Part of a small language model's weights: MLP 2560 tanh GELU.
Each number is 500 + 25 x the weight over its row's rms, rounded and kept within 0 to 999. Layers, rows and columns count from 0. Numbers have three digits each. The size before them is the row's rms in percent of the matrix's.

# layer 19 MLP up, 2560x320, rms 0.0591, rows 6-172, columns 40-79
084:476500506483538507467505499510491505503465448471485486486509520539512493469509434445482506502420465479490456527472507494
101:462491542517513529523529475539505506524482461496494485471475462498539481484539460483505530501477525518507455499471514524
102:481495505503549524508546505522478465511504476498521475469480483496485482512492527451513505482520489491481479514516516528
108:498499513529502539485513555528473506485494485478479490487453492519510497494511500462517519490483503492473495512524467517
092:492532503565522543525510532450542468475518508529539460524493474551513482486483498497479532482475504508507519480490515500
088:515463551532528535518466462499522511492491497472499529531492491506517498491481504516483508495454521488502497520494480520
090:497558471523511473522475520486497506502504465534483464478511511528510494465507566459550518506530510508499504504499564503
096:493496487537565494551459543473482486503512499516475502518478530449481473478499444527492537464518506536484499508500496516
098:471542488492534587533453528476497544527464497527490514486479497470506482483483480538468483460505467470490457551522524499
102:491505542533484495501507484511508482525469471481508503510528506488485509512466496466539527458517558474457503527466499489
107:528528506490487510487485514520501482540543470550496514509497490528511487471485513509479470478488479499476510501533505543
100:490476513556573500529497554500513501474536464518507522518479483483481482525483510489502484491524479518495456502525482500
096:502567502517541484525489458496517516525465509553493501502581519480518470424530523508497508496478561481512521482474483504
109:490502509485521536512444538512518529510468506519521489511539533528510474455538549490487511465480508495481486519513491512
095:474522486466527550514469510505511493529495502497505481519434493506458483433504478513458524498508464546480487522490513500
082:467501498511428489516492567534507489491502484538485516481471484493495488500498489540523507477508497516511491520492495528
101:469476532539507541566495546500524460537516507490515476505509506492510493509500512470485483478527539486464520521518474486
102:482485506489517522472497543508515495523475502519488454511517537545521528513536526465472540422495555505419496505482489548
104:497527507491529511494484504528531516514507484537458517535525509546533514512561492478511500501490545551480464477504496477
106:458531505495517491484475514479513484547501463497511508491564511499519485482526541495438514497522538538494500518527514503
102:457505512527552559502510494506515494523495469532529516497552433502540483448485512484528498490468526498499483516542545475
085:461485477492563515506484478500500485500487528473497474513531518519497489492521491503463543478484522512499550488451540491
095:478505481509521513534518539497487488485519515486489462513500499497503488512469467472474499507530554507499503527536505510
115:471548483489537490490510529460487510500495467505538506525475491486509465517509477472531511489495425447477486518474509494
098:504498497522494531464481547488531453533515532464500505514481502531494475461490516481485505480491540489500521497549484534
105:502502466511487496492542508468491517495523511478519504469466496515537469482501491469491492500465454510501478502485443523
102:467464499516518493523460549488498510500533502507481491558514474459514468485535512512477549492526506533494494582532481485
094:492520471480502496523514522509491496522510508508517521517488479496506475500495474503508538466512464505476496494474478532
080:521511509513464532489549544521554456490510445485432520511501524534518493478516482479482488484532507509478492472527533484
098:494522503547512560480479524489537474531479466563498484515531488563537516462532546460493537452506532498496493530483497506
105:458521482515517550499465489449487527455499497511456487566535508500521471495502528475514517476484483489487499515512476449
087:488543537496513487508509468471477491468502489459499504525479543520511489473499479480508496496478482487485452484524509454
097:505530523516492509491534491512488499489525491500490560528468479479521476498488492492489498491488477511494452496469544529
103:483497493493550482497523532530494485532526504561511555496476469486499467507516516460526548484516560519492504499469497512
108:451536491524489466502492508518509491488537456505495501566491518515465503515523531509483502491510506529495487496491516517
111:487498467506498522491490467475501471480473533519468473510523458558491498487506519496490556487536539456501503523487509468
094:457489544474518481480487500488499463530508445511507474548480527499518492458466493513488465469478545484504480447548505486
102:462541515459497538463518535572500464488558498458518536546472483521483468506531488519527504485493545541501502501531494540
096:500519492486510499539500486504541500509512521495504527502477515513504486516479449469510498474520536494499497511486517523
090:480489451503484474516466514490489482495531488476504527523455492482492501532461529499510504483523540510496490471486486504
092:485497547498457488549502495485579496492475483514488485482485482494504496501540516461536509460529543516475488494518494538
092:517509468476472522482489469572541538470502478494460519469479533555490507494546525531486457501472499518488490468499485496
100:478488516523512508485522488503525487507484547510495500485516507529518506500500486521503505490527473485476508498481511515
102:526492518542504492511484489486529503505474484525490485486536472499508492499501524487507518505504491463475428530512519551
095:489524474491484506537473530486491502494549529496476508509453479454510508488504514512517481482478500487483511507523491504
085:485514499499507529496511511505503506512473490497504520511516526495495502489525551514527499494485534518509499492480491474
102:514483515491519557521523550504496527495515466496499528548525455474537477510505482503524513503509497487492502541472509483
096:486493491498520504506477501546525506542503487530485505487537504524510503469566531525521501502505478540503497512527458520
107:525509527500511508472493467524506506526531487523511493498493518531540492483527541453486503471479478527472501476487471522
084:515516530528533462530458493457481473496500501490547499523509514451505484487523482501537502462500500499464460535493484438
107:522513542515505513546482518447487530497505519512557530487516529500497485505528525496497489463548465498482499504515475545
114:510493511508527488546449507522533524555503510494523527526471495472490496494492519511523533480457496507480501473493494540
102:482536545496488468529516499537484522487521478495465462543529523470547473466513504493460502513495537518499502474464488486
106:505531541514488508493541478539458478528470515480505485449500499505526484532501504483505497481496500499479487474510470510
105:497498500512542479503508467502484538501511478488507444517500474513515410472505483475459515513487513507512469510458536519
091:478483507492481523476529500519523499530529477539518457525475488511514478499497529482455514459540507498509482456508514491
112:507475539482478488484498473479520533504518481522520495529486529525529456498469488459519507480499495517499536486495500500
109:505546501508477511513512536541480508475501544518442491518468497500493489462503524505540492488521468489457456505509488468
101:497512517498540513474534493532527511514528530531532470558518500481514499466475505515489473494515522538475510469484532500
096:520492524516444514497550496470492532493549470512509466470480477548545482498545493492454527479529470480487466531458512537
100:535502500517524477545524478507538485522496525510507474513502479489554496525519493447526516479477496536480545551444498456
082:528550467523485520502488506497506471457483521482483519497469509532497483471491521481480524497498495496504476466488516497
094:486513494529456516459511516518507482504478477464492456482500508505463487461469542487516522485456467506493507497512498492
091:492476459481529533530475514478499500492514514467442518548481486480499481500482454495461531475499452478461516499442506506
101:452499492502548478519500458518485481503525478502503489474529519526502480495453522453471508493486498506500466563472522520
105:490502526506498480506465509524538517487521506520532442485498475512477466481491466512483509495529446439491501476496512526
087:467522489471468526495553512484529522477517499502487484489466512524484497504524524441516483486450437487487498472529486469
107:464478508502516579517476515497507512545516513545480472483494441504480463501532482474509518476489490538484491539514560504
097:481490489545517509566492480491527543451514449525520492494512517533510481487507513471475510500516465490512514501507501522
083:494508522510461557491498527456525474493484494516508487551491502505538488505531531505514504479485514464486495509558450519
106:501522562492488497486496504491494485461518495502470456466492486495526479486523501494534522501495466493477454537503513527
097:469505518502552513503449506486536495513506487520523510516533486503454467510532506497474488501510528546505489500477490512
104:479498527555512501522512527491497481508492467535476506505558519523522486491484503482477495483535516514496544514490480492
108:489480521506535493523520551506494501531522502540476488502494519492506488455529493526474515499485526529473498532481489513
093:460505475531513507537505521514559476548477501481486474480489481469524479503526524483514476463537498529487479509463451503
095:502539523488491532487503530488477468504526483534496517487503517472488485450512494454517513480539551507510538487530536488
101:492510475472488471454477478501551516581506512553501483482514459479483498495503463476495475463540496472483502485509524491
117:486475510501511526521491500502504475523541458548463492493489468518506489504453490485460494484502484480468498507446536521
095:489519526516550499520525496461501480513511485504507487517512493487532500465510488467468518496442552505499462448498474550
089:513510558483530479464519534524480485468525495458475465570493555488543480475497495517485444466523501482463486528524473479
108:524496536507554504492512473468514536522514451537510498484514489514536486506499538514496531501496578547508486534505449513
100:509503472487476518499529559466506488525541496499479530505486505478504491500535470499484510521491482523476491532503527498
093:524469526518501559536476517519550483543550484524487501492465512511501497500514524523510497487538461474501476517513484503
095:497542555532495483530480489477523499473497486583500455528468467489544471454484495445524527476485450470501515511457498514
084:436481492517507496504488532526505481501480493516481535488504509480471482503513474510501520497511496504509465498510537533
097:453522479520538514473462493509500515513514501484495488521517529467533487463523511448454508496503488512488554477493475487
093:525519488521490497527466498530476490515515469511477501466485535457533505487504507510501480470478470518506494534470527557
099:486519516497499532489559517493479488486518502491445463476467498507470491508475497497507478495511498535479504501540506517
097:536503488478524495535476462499510461529511510528509507510544495470520505508482503506523533498504496526478434491479522535
083:546523491498503465566520517496505506529537481533501500495481525483541496517447464490486505506504496507487484503492522515
119:470523516558507560520474490538550521499566499529477540498441453474495485454517512508451505468537443476477490488461537532
099:477489500468498520497531472517466506516478486510486523525483513514510484478503518485468477510498496501487462523510504514
102:477467433501482526472533508443550462495503522512465508528523513497529492486505518477515532483467505444486519556496478470
100:515479460481513529472515452470536492470529487496495454493466448499536470490460535499521499490488512498480500504519499485
102:472524517520504529481513505507543522527502514523516497535485475495489503492500540500498507476515498485492507496485487540
099:496485487515522476483504489434545489508521484501467489526516471545496481471530496464541506484519490478486490501494471431
113:506528502529537531507541532491525485526538504490480480549508442531495462467505515487495503512518470558503432544474495486
101:456483510465531477500435522525479495483499471531466484486511480481520494494514494504495522495507462537487529566491507518
101:502571512512514553513517539545494504542532478547492496506542490491517490487502540484497457491490519491492457489522492544
104:503519516527480509436531525501514454511517481478499455464502472486472470442528527540441503476488464502479496513489482475
098:470503541513552536523509554507518489529567495460538530524487498468495508469546507471540525476499505520494514517489461549
102:504462524515485499466499512547536482517503495527428494542477466537475486482522518476502486482499504571490482453481496562
087:496527522474513490473488525506470510516493476523497468517530530525516477460506517492538489493487510463482504475510504488
105:503522533585445487503524471503505534548461524510538529531524502486497487460481555498476497487505521487479460520459485487
088:479530504505525556554457489509509455500481476480491496502519481518497511502531494500522483487545504472499471500538511495
113:452533502485463508541519486518544509497510463515439500523495486562504466457494529478456472495499517499505503476481479522
100:538536488503481469494497468521462526557526471513492533534499550503522462500484558485491503481504478507482471535461456498
094:524551498519525548491505538504560498447511451536496525528482497498466493479524487440492468482505457489513495465472488495
082:500491514510540555497526503480504487523483512474528485506486484512525495508498496508550504485513527470509501503518491541
103:455455544527523496491484504493493502523503528486525482512492488493505509512466509507511499465518515530461528532520498509
099:473489439495526495467487550500488434488492494550485530491511462503523490458507514451538531493505504527508454521458500450
106:486527512434496515495505527500510515520528502491499457468546457505516481503500509524458511482510450507483467481535495540
087:508493561495493508517568490523521475507542501508520489522509520525524498483487524473476512499525507433518497501490472498
088:510500478472511499502547534481477469543521436504485483496510482463536501495511459439539519495453494453480489523458473516
097:477540437493519500476481521539519476495524486471506487496445509485479507464532533530473500495485478513507515492463505519
089:481535525507489495511538506515516473492514503511473483545493513497522497468507531483476555500547487434513464520488474495
105:503516514460520562473486548493517489499500463447510521545478502552492491489491481523482545486482505522484488452482482547
092:516467523526459504481488488470501471500482543515468437519478515486476505493512478490506487501555505489470499489527480473
107:471489486531462559502500537503525510500527504491486493502507522508496480497496482445524497491430461483489484518504526483
098:471526476523537511526498542479517483494493477493483517510559474516468494530548560439492560479545478493492457508489483569
094:488502491478508469515468486514505553496495516490513499501505474491472462498503516499523549505495484473490465516535499550
105:502503485519487537551499488464486523504525501501468517484516487481533473516480506490499470504516505516500511506526489558
099:533472475519558523503544496534527514523503448539508484493518520513491495480521531506478504498528470474489500477479462502
088:541494530498484485492443520509508485513499506505515475511486526538495513499487522478508518490480477511485466497528532483
101:526490486489495523493484469513527490527517501512510479517481454506502496484528512485461527481509455477472514517471494519
096:460501492501481537481477528522545474490494523489462496502483516541549513496524483498489494460509519526443511500515532439
093:516514560523482551488468493537524497510491496487501443487483472495483488487530496495528508502487506497483454515469523487
102:496520501538525490497544502494515506544504514458504533478505522513462462520519506502497516467465518493468533487493490504
102:525524503502477512488452497505509476513501528492537491520517496478478485454462493487484505458537512474496514517507520521
112:461461514506495485520508497490544515535470493550478472520525490510517484497506544509465504469530494522488488513520497504
098:476491468468495475525469475479514500503502506517493468546508435494533492522495512562523452516498512492498460517466467500
083:529516487497488502502485514493500489495557522486477524541479490523512483516499527468507498497482523468502475433546504537
087:473524508508445493491512478486490503444467519496504508487497501532545488483543532527450517483496485515481508480509465514
094:436547510499537534503483480526501466507515469475484493518508486515466467499511515521466525489520481518486512477534488535
096:532541535504461502523526451490522497468489520546486484477464496521518491475453506485490517475474514465458473497479485463
109:484494476501472486494528483495526475546544505544493442492509463521511495483485526531476508474527494504498529450504515491
100:522499553540484513461475476528498553543513486490546540468466483503497489463445530492494528463482475553500492485487531495
097:465537498505529497507512519501491498515538458460513474494530518512494503516491494490525457463519481499521494497465514513
097:512541494480481511463515528477522481487521438496479530481495476538533463503476470499462494470489488465498511463463483532
106:489515493482502543528521508483483528487513458473499428473481485497519478471533470535508500487561465548488478536472508499
084:493513530485452547496523501498540504470546527515511465471479520497484511490482527562510466509495454471499496492522518456
101:502495473479540490487492501526503502485510509493463436541488502516503490460493515507491493514428503490492474476519463471
100:507495492522531517546475520475489510484511478521521463513483479500478490524513477489463541481496506538462438539510466552
099:498540448515485527479480532515497491507506462508462518526486494523484452519538539480478504490489460511493497487476483507
106:518504502502496498479438535489541503445500518452467506503480491526542483493466499531479539485514477515468507554493516475
091:477511484503487568526471496534509478521489524544488483488495516509521492494534525502491536471485504500521511493512490516
086:514501517521454472489498499487484516499499529492513523480504520492505510484516536531494534484490513525489508492519467507
108:466520497485551482513540535479472481552512492499494520523508432516500475431522515476540546508529506507500462548475502496
099:493498478492491535472503516565501500524569474518453510497495469476513476522481489488523533507513497502490506507502514507
108:478552530487489526444495530469497475566486529523501527554523542495521498479541530502485529491490508486504495532479510498
089:480487479501503493502518486510486474507487477507489494513552545528498483510479522519491499485518486481497474507456515491
102:495546477505494501492503483473493495500530468487447492591510518502501473461484487518517477499474515475491486489522529479
102:481499468524494515529509494522515503496494507497482490524540456528504485477512512455504546467510483496488498519469511519
104:515495493520483510512529477491533518504521531553526515491529508494517491480471544492522495461528504491494454504511530499
109:486489492519514536535503561477513498516494462523512488515477525509540491483452484506467561495529465546485482481519457492
102:534519491503531519490523520505505487483510518504547484523483480557496488470477509520521483506465507493488463509480524486
082:493488554520510517490503531473507462481487483488490502539465514516533508514517460511496507507492517479494481507559482501
098:485449490474478501497481489509476501475547469523527496506475500490508485476518493503453510476474489503467514497533519551
105:469468519534564527487485493494513472540492520495499477518510515495494498457545517491496495496488531495516509488517533488
086:505488489565478545527531516469525505462499525470506464486468480520510484491505448492553477481550462493494459534551502586
104:542535480496509505543532487440563505411514521505487483522499518519536459509547495532516489496563506478495493505486481496
098:461523549535484528517449507520551560484509528490495494532471462504495483489504504497497516493507509466505527521548495491
097:510507455505490531557477483526513516492534529478426539497497537487539505523517480471416542487457541521471472518481512526
096:509520494520489514498504480537490488575545484487526480529513477495483484440506499498459506490508479519507492502497519478
088:517500489528428519527477508565479487483499473488507485505512513515473491481529512514496545499508502515476520524503501515
107:429488481500493504491449509518532538548534506512449520496530503496472459470544493446440546480521487525511525511496491550
105:500519474537500517501480515501515487504478501479528486495501483493549499458515497443513527480496484495455473554441482478
# layer 19 MLP down (transposed), 2560x320, rms 0.056, rows 6-172, columns 40-79
082:512503489480502527483541501500532478508502482510483562479513515469443468522488521486539499567529491498515532481526483517
102:500520547500511474510519534486500514470514484487522473496473527501492408486516506509515450559508503528548494495490471473
105:517530522513473518500489499524508532489550482501511439561493483514478497508503463534500509549507516476547476492461519462
108:551458531492487519455548481502517476482502482506515502513478527533446463499519450484499503548487507508514511486486485516
089:464488513511501508453524476525542457521495483479499519513495457507465509494520527517527500591486503498605499479529478506
081:524553511503499503522462545518456499515486478560481459478511481518464581523499500513529509450561501513455487535493520488
089:477485541478466523491486486488481517517464477445524499506504532488463416509484495536494486517476531555477524455512510495
095:480501525456501525465512472481531528443490492495513472488502453512495553558482510496494497503445515539498508476510519514
093:507456481507497460457543517485508501493489500513507467552522525486498483494482502478483515440488528511418504519508464499
107:469526478468468498509501511523496504527483497481516534509487521491446438463483500544481521466512420513497490478474502486
100:504543447523517475469461507540518506482493481482505515488452487522515505433520527497524465484535498501492503514521498531
104:482472491452494496525510517492467477483497511487542481521459502458483525510522484504511487465503553465441515509509490509
099:516543483497493480489502465558500485483491504539501482501513500519481495483475497475517510588485506507561494554489529475
114:488484495518515503445466486496512506516487478513484485460499496465533419475470487506486436515506461472484494490511505466
089:520542543531491465504517454499489434532517512495502474444583524499508489509498527497512525484491531493521497504491457485
077:502474512501513510503503487486479499494476522475494494531476542484516461505460440527457435471470478477499523492537491481
098:497519502528528503472498512452504508503539482530533504462475515466498533494471500516503453523495487529512473512498492475
125:489521501518489499508480486482504522481523478521480518513476432466491450435531462498517513563510484497521488544522501496
100:503508494519467529478504493533451518509479532494494478510505525496518652572529502471479521498502475454507493527495466510
100:478484489509501532487482533475538515505529482505467502507513510483501382523478491496543458544480507552532513518478525465
098:515491505541467448538469479471476531484564500459481509475451519478471432493538483495516509537524501496508497500495495511
085:492481510510471473512512477514472541498513522487488506507451529494479449521491492501503523522468470499499534527508463488
091:510542504504433533496448481544487499469496509524501493501504437455480520496482480528525488521501450505523476520520531472
129:494537508490515511509522503476477510456496541496503502491484539486487483520495485463528513423499473496447493512519488529
095:528496533529523510496485502484486494465510499497467507499508540475476454564454493485470503453481488524525531520556490473
101:473493465492499472499552482460516474512505532510483471489515519493472432510506500470485463585503472498588510507503497504
103:506521503497493471456518467476511489488493473506504487443525542551503590477499471514507490628503492514559500456500517502
088:524491479487528463497511500522500535491513525529455516535506475473500525490484520492496502509514510518550496464503541504
090:516544524493522529488499491512515484485526488495489517529514551509528372456526514526476499389479454479448504501487484505
103:507491463459501462497495514487533503528506446547479522489514495459493571474485469519496491471501491480539493484540535534
107:549517452475499511508529510513507500567518505492508493484502524563506472473511468513487493476533486550495502490532534472
083:464487488506504511516526519531530507496507489505488521513467498484516454477503526529529478551480534517525511510479510498
097:469514474505501505456489531528539498555503517468494527516509495488511582457513507489501488552484517514579542508514506488
115:512518465514487509509516511475506478554444477447467473515492524460486519483508537501471477502469462534518485518486487507
112:502502535475490511496483473506495477487508459494461498501490483527527558552515553513506520490491541500497479491505493500
111:486492462506512489503510512539424503488465512497501483484476453512528640453487457463520492643506506481573490506520515475
093:478526455496461491498502504488486515524515502479535503484514509505489451518514457465494526476485499458484491536490519477
104:524493492495505475496488553486478540475420478556457497468483523506504496478484509495441502526490500508544503541490498481
090:475476502474462483484506492516523535471522469513474438499460485475515531523501508552504504448489516493464488505475502500
084:504484542499499484506506475490492513505488510516521467468531473499537620567540519516515510442475507531530519480510522495
090:491491473481503472509485537547480506486481471517517486487491452465503592538510472479502493470573553505501495500530534542
094:516487477505505480514498530495504496460500497525517475486478514482505474520523437452554509502485525518493539523527520479
095:491541485528511485490519507495483534505526484487471524506530514491463591473452510499509491504502491510499470494480502466
102:497496478470491528545494542484496493476479531488498511488458479539547451471489470480496476633488508502509516501470514505
097:497473503456540531506501486508486483482484467523483499503513504506506512493462512468570477597457520491516497483509539518
085:538516507547530494513533504507499484487489469481549511491464508471483469474470470482491479480518467467499479494490505571
104:535483482483488514487446504506462466450499523452498503492485461467479467522509462498500510617506466475546488519492474502
095:508504520519509501476487483496474505474513505516496511530485481489528500486460437471482514489473491494458475488485489450
110:511515500523491504517510500508500503502481518537468509513525440496540559484503497524536534479509564481480482519519484483
078:484460509481524538516507533503522514498491500506522472489503513519480573510504531554490517484458456497492474512480494485
103:473471524493509483500520511540517496518534465450511454520458495510489550510557513464534528510494512498480501542496508489
121:494489514490485495528526513498479488490521481470537481477526481509447527516458527482514513510568503476481500543467516509
105:488468512509472472469500518507477455504461521490478480487450510490487451522450500527484473571495483500520517533513500481
105:515512537460475481472496520488508528500477486417511439522498518502508581530474481493466494472466504461492510513473464482
102:526522489525493505498483494528495483499503540502513483512488498508486418529500508545487490666539471464600525510517512495
099:493538507542493471491491448502514517458506468460478549505481464486491536494509541518494461467496517498630522499514511492
118:463544506506507496510453503505501507534497468478496495470525491552513499493514511490483511504547516512443481477466485516
119:482494535515513481548497481491556519515488496518495515491514527447497500481478531474537525551505535487520521539490506465
098:457453479516490455519513501508497494533500505478481513457531465530461539460463530509487468491508473445483491545487492522
096:485483518503495461543493525452560487533472521529482522513490497480480507484526509476482473527439516539548519496512498490
092:523494472561510514480496492456496492507525519497494523494496510506476466512479493532507504469514481489487476524444546506
080:511481514460499476519483502494506498522517475515537502487492499505470491491520497494516494598497504515578537471531545475
091:537455480508552497536456523484470546521467480495527544550522491518463457498540496474495522428519517494441468539500491512
090:518494495493527474471556474517497510538515487487550511519480480529552530459489505532556510605463503509556478494482482466
095:518493456529496513493528500500537481483472524481534459495501567499496555520501477505481480502515517513508499482508503477
107:469525456494505459535490504482521519483517503482508497484515455497542478492543545498552478513475515550498520523508490507
073:498505467490458525524489494467501497512512489532492508499524494507479658553490500491488528571498516482598493501468503512
107:527518534520506474508475475500453490516464532489503514532509498490516541492481524505516473443520498516461510500513489517
095:500450513486509495531486487495459533491492513520511502528511484480473434487534509539529488514528459500506511503504505561
093:524487499491530509485517484527476490491522523481471485511483510510476451495515496572510445496508487538523500497498459513
101:514509516503467484478514468515495539495504485499500526485506505553486514537519476488515463567490477469538497462473528467
097:545494496530496527461537469466495481514499521533481529518474519480511504471496496490543514525522490507507467495527536511
098:487503480493496464525470539515526489512486521518485509513487457485484523473519473498504532504515523469510511511544491504
106:512479515539482518480486492546517498488502530507509517528496502522490521482503494518484469547465482483523511516487539512
094:479525523531480524484466508532460549478506498514516496553498514488510517521516530505460509517461549474546512475463505471
090:482479509479496537467535500475505482476463526490547521493535497533500509428500510493485515529443499497604492540521458510
097:504497480546473536483524517503467505491515491510547510509545468556496501505529519498493535479465526531481473553436501459
122:546474504529485472496498507526467490471519479483522483510477469534491546545497528524538476551523506452558498526464530524
090:514432525476476488530443535488534481496526499531471491452513518535511439503524523530492495495532498521483500492505521488
088:471494473512508467481512511492512503549494473508535491487497506522502537518461464461513487588477517494577510491476492500
111:495514518472483502538514498514476464511467457528511482475494538494536505471492512519493482532499512506561481480491488553
097:477519484532481496507498495536490502553483490495513501493508510505470511455508479495488493652501511484586508513487495487
085:518523517521474506483515516497492501455493499478523518500498533520506645502473474530480516468498504551543458515476493503
097:448520503487486481524508458496514522530494538483522486543506492443493448496513521469476499470505468554564501524517473484
076:535525493450492516496515486513533498488528532500502474468469495528500417517497536501463476510494504508497530470499486523
094:495505468476483490504523505525531468488514533494484518498467518499516504495506485514459452537524501470508460522508470526
096:490492512498489479468505468450520501536467528514461512468499495558476489534483514490538516420508508505487495525501499490
091:510516519542496497477527500506498501534489529498490467544494494491482615573488526499477548560501485508559506525510511493
092:454515498517482512485489463534464449514496514502492518464468485534487622520511528495511535439511516505524518535505521449
083:484498500512529493491484486522486527503503535458491515505521492485472512479512520494520474585509485478536536486473501506
132:514519483498496458513484537501501508516486504477505495523460502503490463504458516549480466489530484510473472492450532521
093:494519525483509456490484516538505480512479475444506483452549519500519484492530530513503472511496507432485487503521511502
096:505487471492516510528460520528540551503512467473457484452490495465476495557526510493522522400548521512421509497551484477
088:541518533467515490517472452516457497462504549517494503474480528535502483520487506474469507519523483493512465541498500504
102:529492531519483478495493505500496530489471550479497532521477516498472513524498501512478502453501476521480513484477514515
098:429479505465534474508530491468486482510525501493504502489527496509451471531487522508528511422482556527490511534493476472
115:500488482478468529519486539498488517497501494508460569475480511522492395524478512490465522688492500494486524491496472490
097:461492518511475490534535484491543484462517543516505488499488509472506519550506474518506468474492523488500451480492520501
094:527483518544501479506487504493496516457522471532477464530473480505478473525490515503538463533518468501522482483492510526
107:508494517529553486474513502445524556551474491519515468489506543485456498491536498507465473433498441443490513512532484509
091:486512463475464453488505485524518511487472527555471516541502524485514531559495480465479519466517514480482557494491567480
102:528515486540520539529470453493520499477508514534483471470498457504479477490461519493514553467505493485461535469523519469
085:507463499482535512527475452523513528523501508493517531469496526489516483546507487524502486551523534529528501496503485503
107:531503507447520511506518514529561499483501481518428505489458492494471485489548433545479485513464489508522503506487499487
082:465426490506534483490517502475512508485480535478502550495449505459507470481449461524493529464477496502479553494480473496
132:464539500470482454503498441574522485513493510520502480536532487495488484437521486486520450491520523524515544493497530528
103:484453515480503536494539489500521489493437506514543520502508483487512570442487494479504485512480550480484510485521489484
085:506501511511502498466476513498504491515522490490512495495473529492490528483502498514504486534487499554644493493540515489
079:515482519520519474479494513533545520465519507492472503517529536473478530475491535529479483498492512544547504478491484485
106:516492495505484428486490497484432511507512486494489502485525476482551461526489511489491485430481450523477460478494485517
096:493463500498474505524533523502454513529495489530506489518494506501514570452520509481514521564511493488546520525486503514
112:465471492526477443528522490521493502589492494478502530487513557538509460465521478468460522470498515520489515476485491493
102:477523500519492530520493511504531486524516483544468475509512525530537529454529497452490530465487498492507484501492504513
085:556491531505504501458505471512510527484482540496520501532470501492448502474506487570505487468498472493483501482492480495
092:500479530459465487480517490507514491496490501524480446501461492546528520513492491471509506479501520486499526484535511496
099:478525501517501529520487506504537503526516495538484463520504528520546527453518500471497525451492500489509497500492496503
110:516533522496486470511497509461480516505491537523505483498453518493523476519504472495481483471493488498486533511493494489
091:511459496510535468489506482558500476497545460477516492490504496520524581466533512502574510553491491504574507503545516508
103:507469494500560466507512484477521506520480501507513498463469517466468512469478490482570473476544513530460491443512482450
095:500468489510482476482505471452491522472498490481491477518517486510522614466476515499534474467477509514575523462472511489
097:482537482492469564467515462477510492484502490485481541499506478500479499510475519489457542588484495499545473495518512562
106:491536507492485459473474486546500470497536466488564454482486501487478456530519495474510502514492440500459474477508518488
095:490491509498479484485479448449494520479492553485519510462502483461502433487520456469491538437454486455412540482522505503
083:516533489511545482521507490467504479529474489511475486515493513490475605530445519520525475423505502508555494516518500503
100:470503528499522506505542498465503545478487499498455515433520489469491519470537474499498518476471491546454488469524541519
100:546474502492520466486482485518477492526524493529501490537549522479501488490504511461475512498508487471509490478507510542
097:509514451469517490505508474487513505525480510522506505514497597474480570488509502503504486583484495504552509470507498521
108:467500444543524480490506516524496490506499519444491478511539529452477511467463509497504562489451504507486492508536496503
106:462473505545458481462492473495518491486454518450506488475541492514465513510457501507502489531548525544556506538468508514
124:503495530513500505471478479470514527523455488528471533484522515486487533485499527505477476504472494487520505503462502474
090:488496518542505475470447482482486490507512509529509531499505537534523436513485504473497482529505465462483505468498532548
080:531500485498557489480548444538451518511459521517485483472478462477507496505476506532504507523453513538548512536493471528
081:512438508475512462461534506507510502482512472444479480507523480485464504495525494533508465538492483480541481540489466495
091:509465469505525472494524499506498502466483462490529502519455556493463476500527512493541515604478530490613505512468528505
087:454480518489531521452479528515511504524504467494457520515528550502465537487462518525491530423523447532477482530511458508
112:522512493511505482467547486516462548501531472561464484505498486550544485532522518492506506486500504498511484513468476466
096:512523489513527474463460543494494455482524489538483509475517438506526463498487486503499506445490534454477475467495530480
103:524471525508479463466507456505457483482501456520494514494536529517474550508466514479489512416510536510619458466483489503
101:491479494544517478539521486473490521548491525517487522536534522459495543510533502487520515492483492521586467493507500510
106:520508548526450502509455517514550517495522516546466479515496524540521493528509517552510516469531524520491515491515508512
078:465495503507462485511490488501510506519531500511496497488482486541487633538499515491487488613497496510616486486507501508
098:471503485477530444465547533531478480499519483488495522501474512467462418513509474507489497511486491520431506523506526508
097:494515512498464463477486503527492489534480491473499517528474518519508570540479454516523466538510482510530473490495510453
103:491505474482510491477500477484486486481478488525506504491481519521506475497477530481485490595504493504564493479520487527
109:484463475514505482519532493518498477553510542514469474513494509509432522456484506505497511570504508492490531489477431450
093:492460504493458484458467519482498494505512531507516543496523530485516494548477509512483514491486506521620485468514507499
081:530506497473512516450528504531522520514506505468534488553493503486535512516496489517491447441512484467479509479482517513
107:460505507528463549525467491515476497503496499521516509509509538469480544511487509486480525644527519474503521467468532536
096:501513505469510461512482476457510458476444539503475513489531528506499538513502480561469459486487481518496472464518527483
103:493488475498500466517518532515504497487476508548516477504505485500502617500507493472512481532482506488532524533490524496
084:537475496511493546461506536505512515520469504466484522478450468478534506454524481538500463534513473515535491517525481506
107:494505525521494529497500484488504490506493524515518515534505492486466469518484471516548494620498523490521446500486517494
105:488498524530473460540471511512471487489480550518519529508547541495501491501473526509488480531549495510550525548513512504
102:500534490464482537489485486495494472476477507458457530475510535472487481507442475521527478499472516498535536512526465472
105:510507501499499471470500516486465536521527480521515473495480501513511467516478518516524505466506500509436498482473502450
106:483507483506487465516450478516483488506454497488492491529490507443486481489476515482491521592540492539478528506512510525
083:481495504497509512515523478487505503482496509474530495506501509483477473480460514511469446548486474529513503497472489480
099:517498536506459508528503495535557505518528494495497494496492542518514506506460521514504496485553475476495500473500533512
100:499548477518486522498494505510467488505483505527480483478499501473504439495502449512516498492464506487455499516534538476
088:499496508461541489474488474502474519472491505544545521506492520482499498476454524529494466521450465498552520490507476490
103:505484527548476517527482543522480478506521489483523496475503501455478483562506483472556520514538499528557514477496485517
099:515493542529499499481548533487474512505510490496510545517487551513473484461484498482521505523473500512577482454501567496
096:494467500473503464485484525517488448483477482511508500450491498502510583519504519478501482508580507489495527546507516468
097:519527546478482505488464508503474483485507486511525476474513496486479497476477483526473522547528528533587492491461454500
083:490491491479518537465518506483502492476483475498521495499490458496491468449518520539506501543500476495481489487467495460
112:503517493484475507478494531514462448506476496494502446496502539512454452508504545479545480503478518528507500533541535476
109:509474507510506506497485468487550519506482484499508449539474474503463477516506518520529486466458531503476510493462478461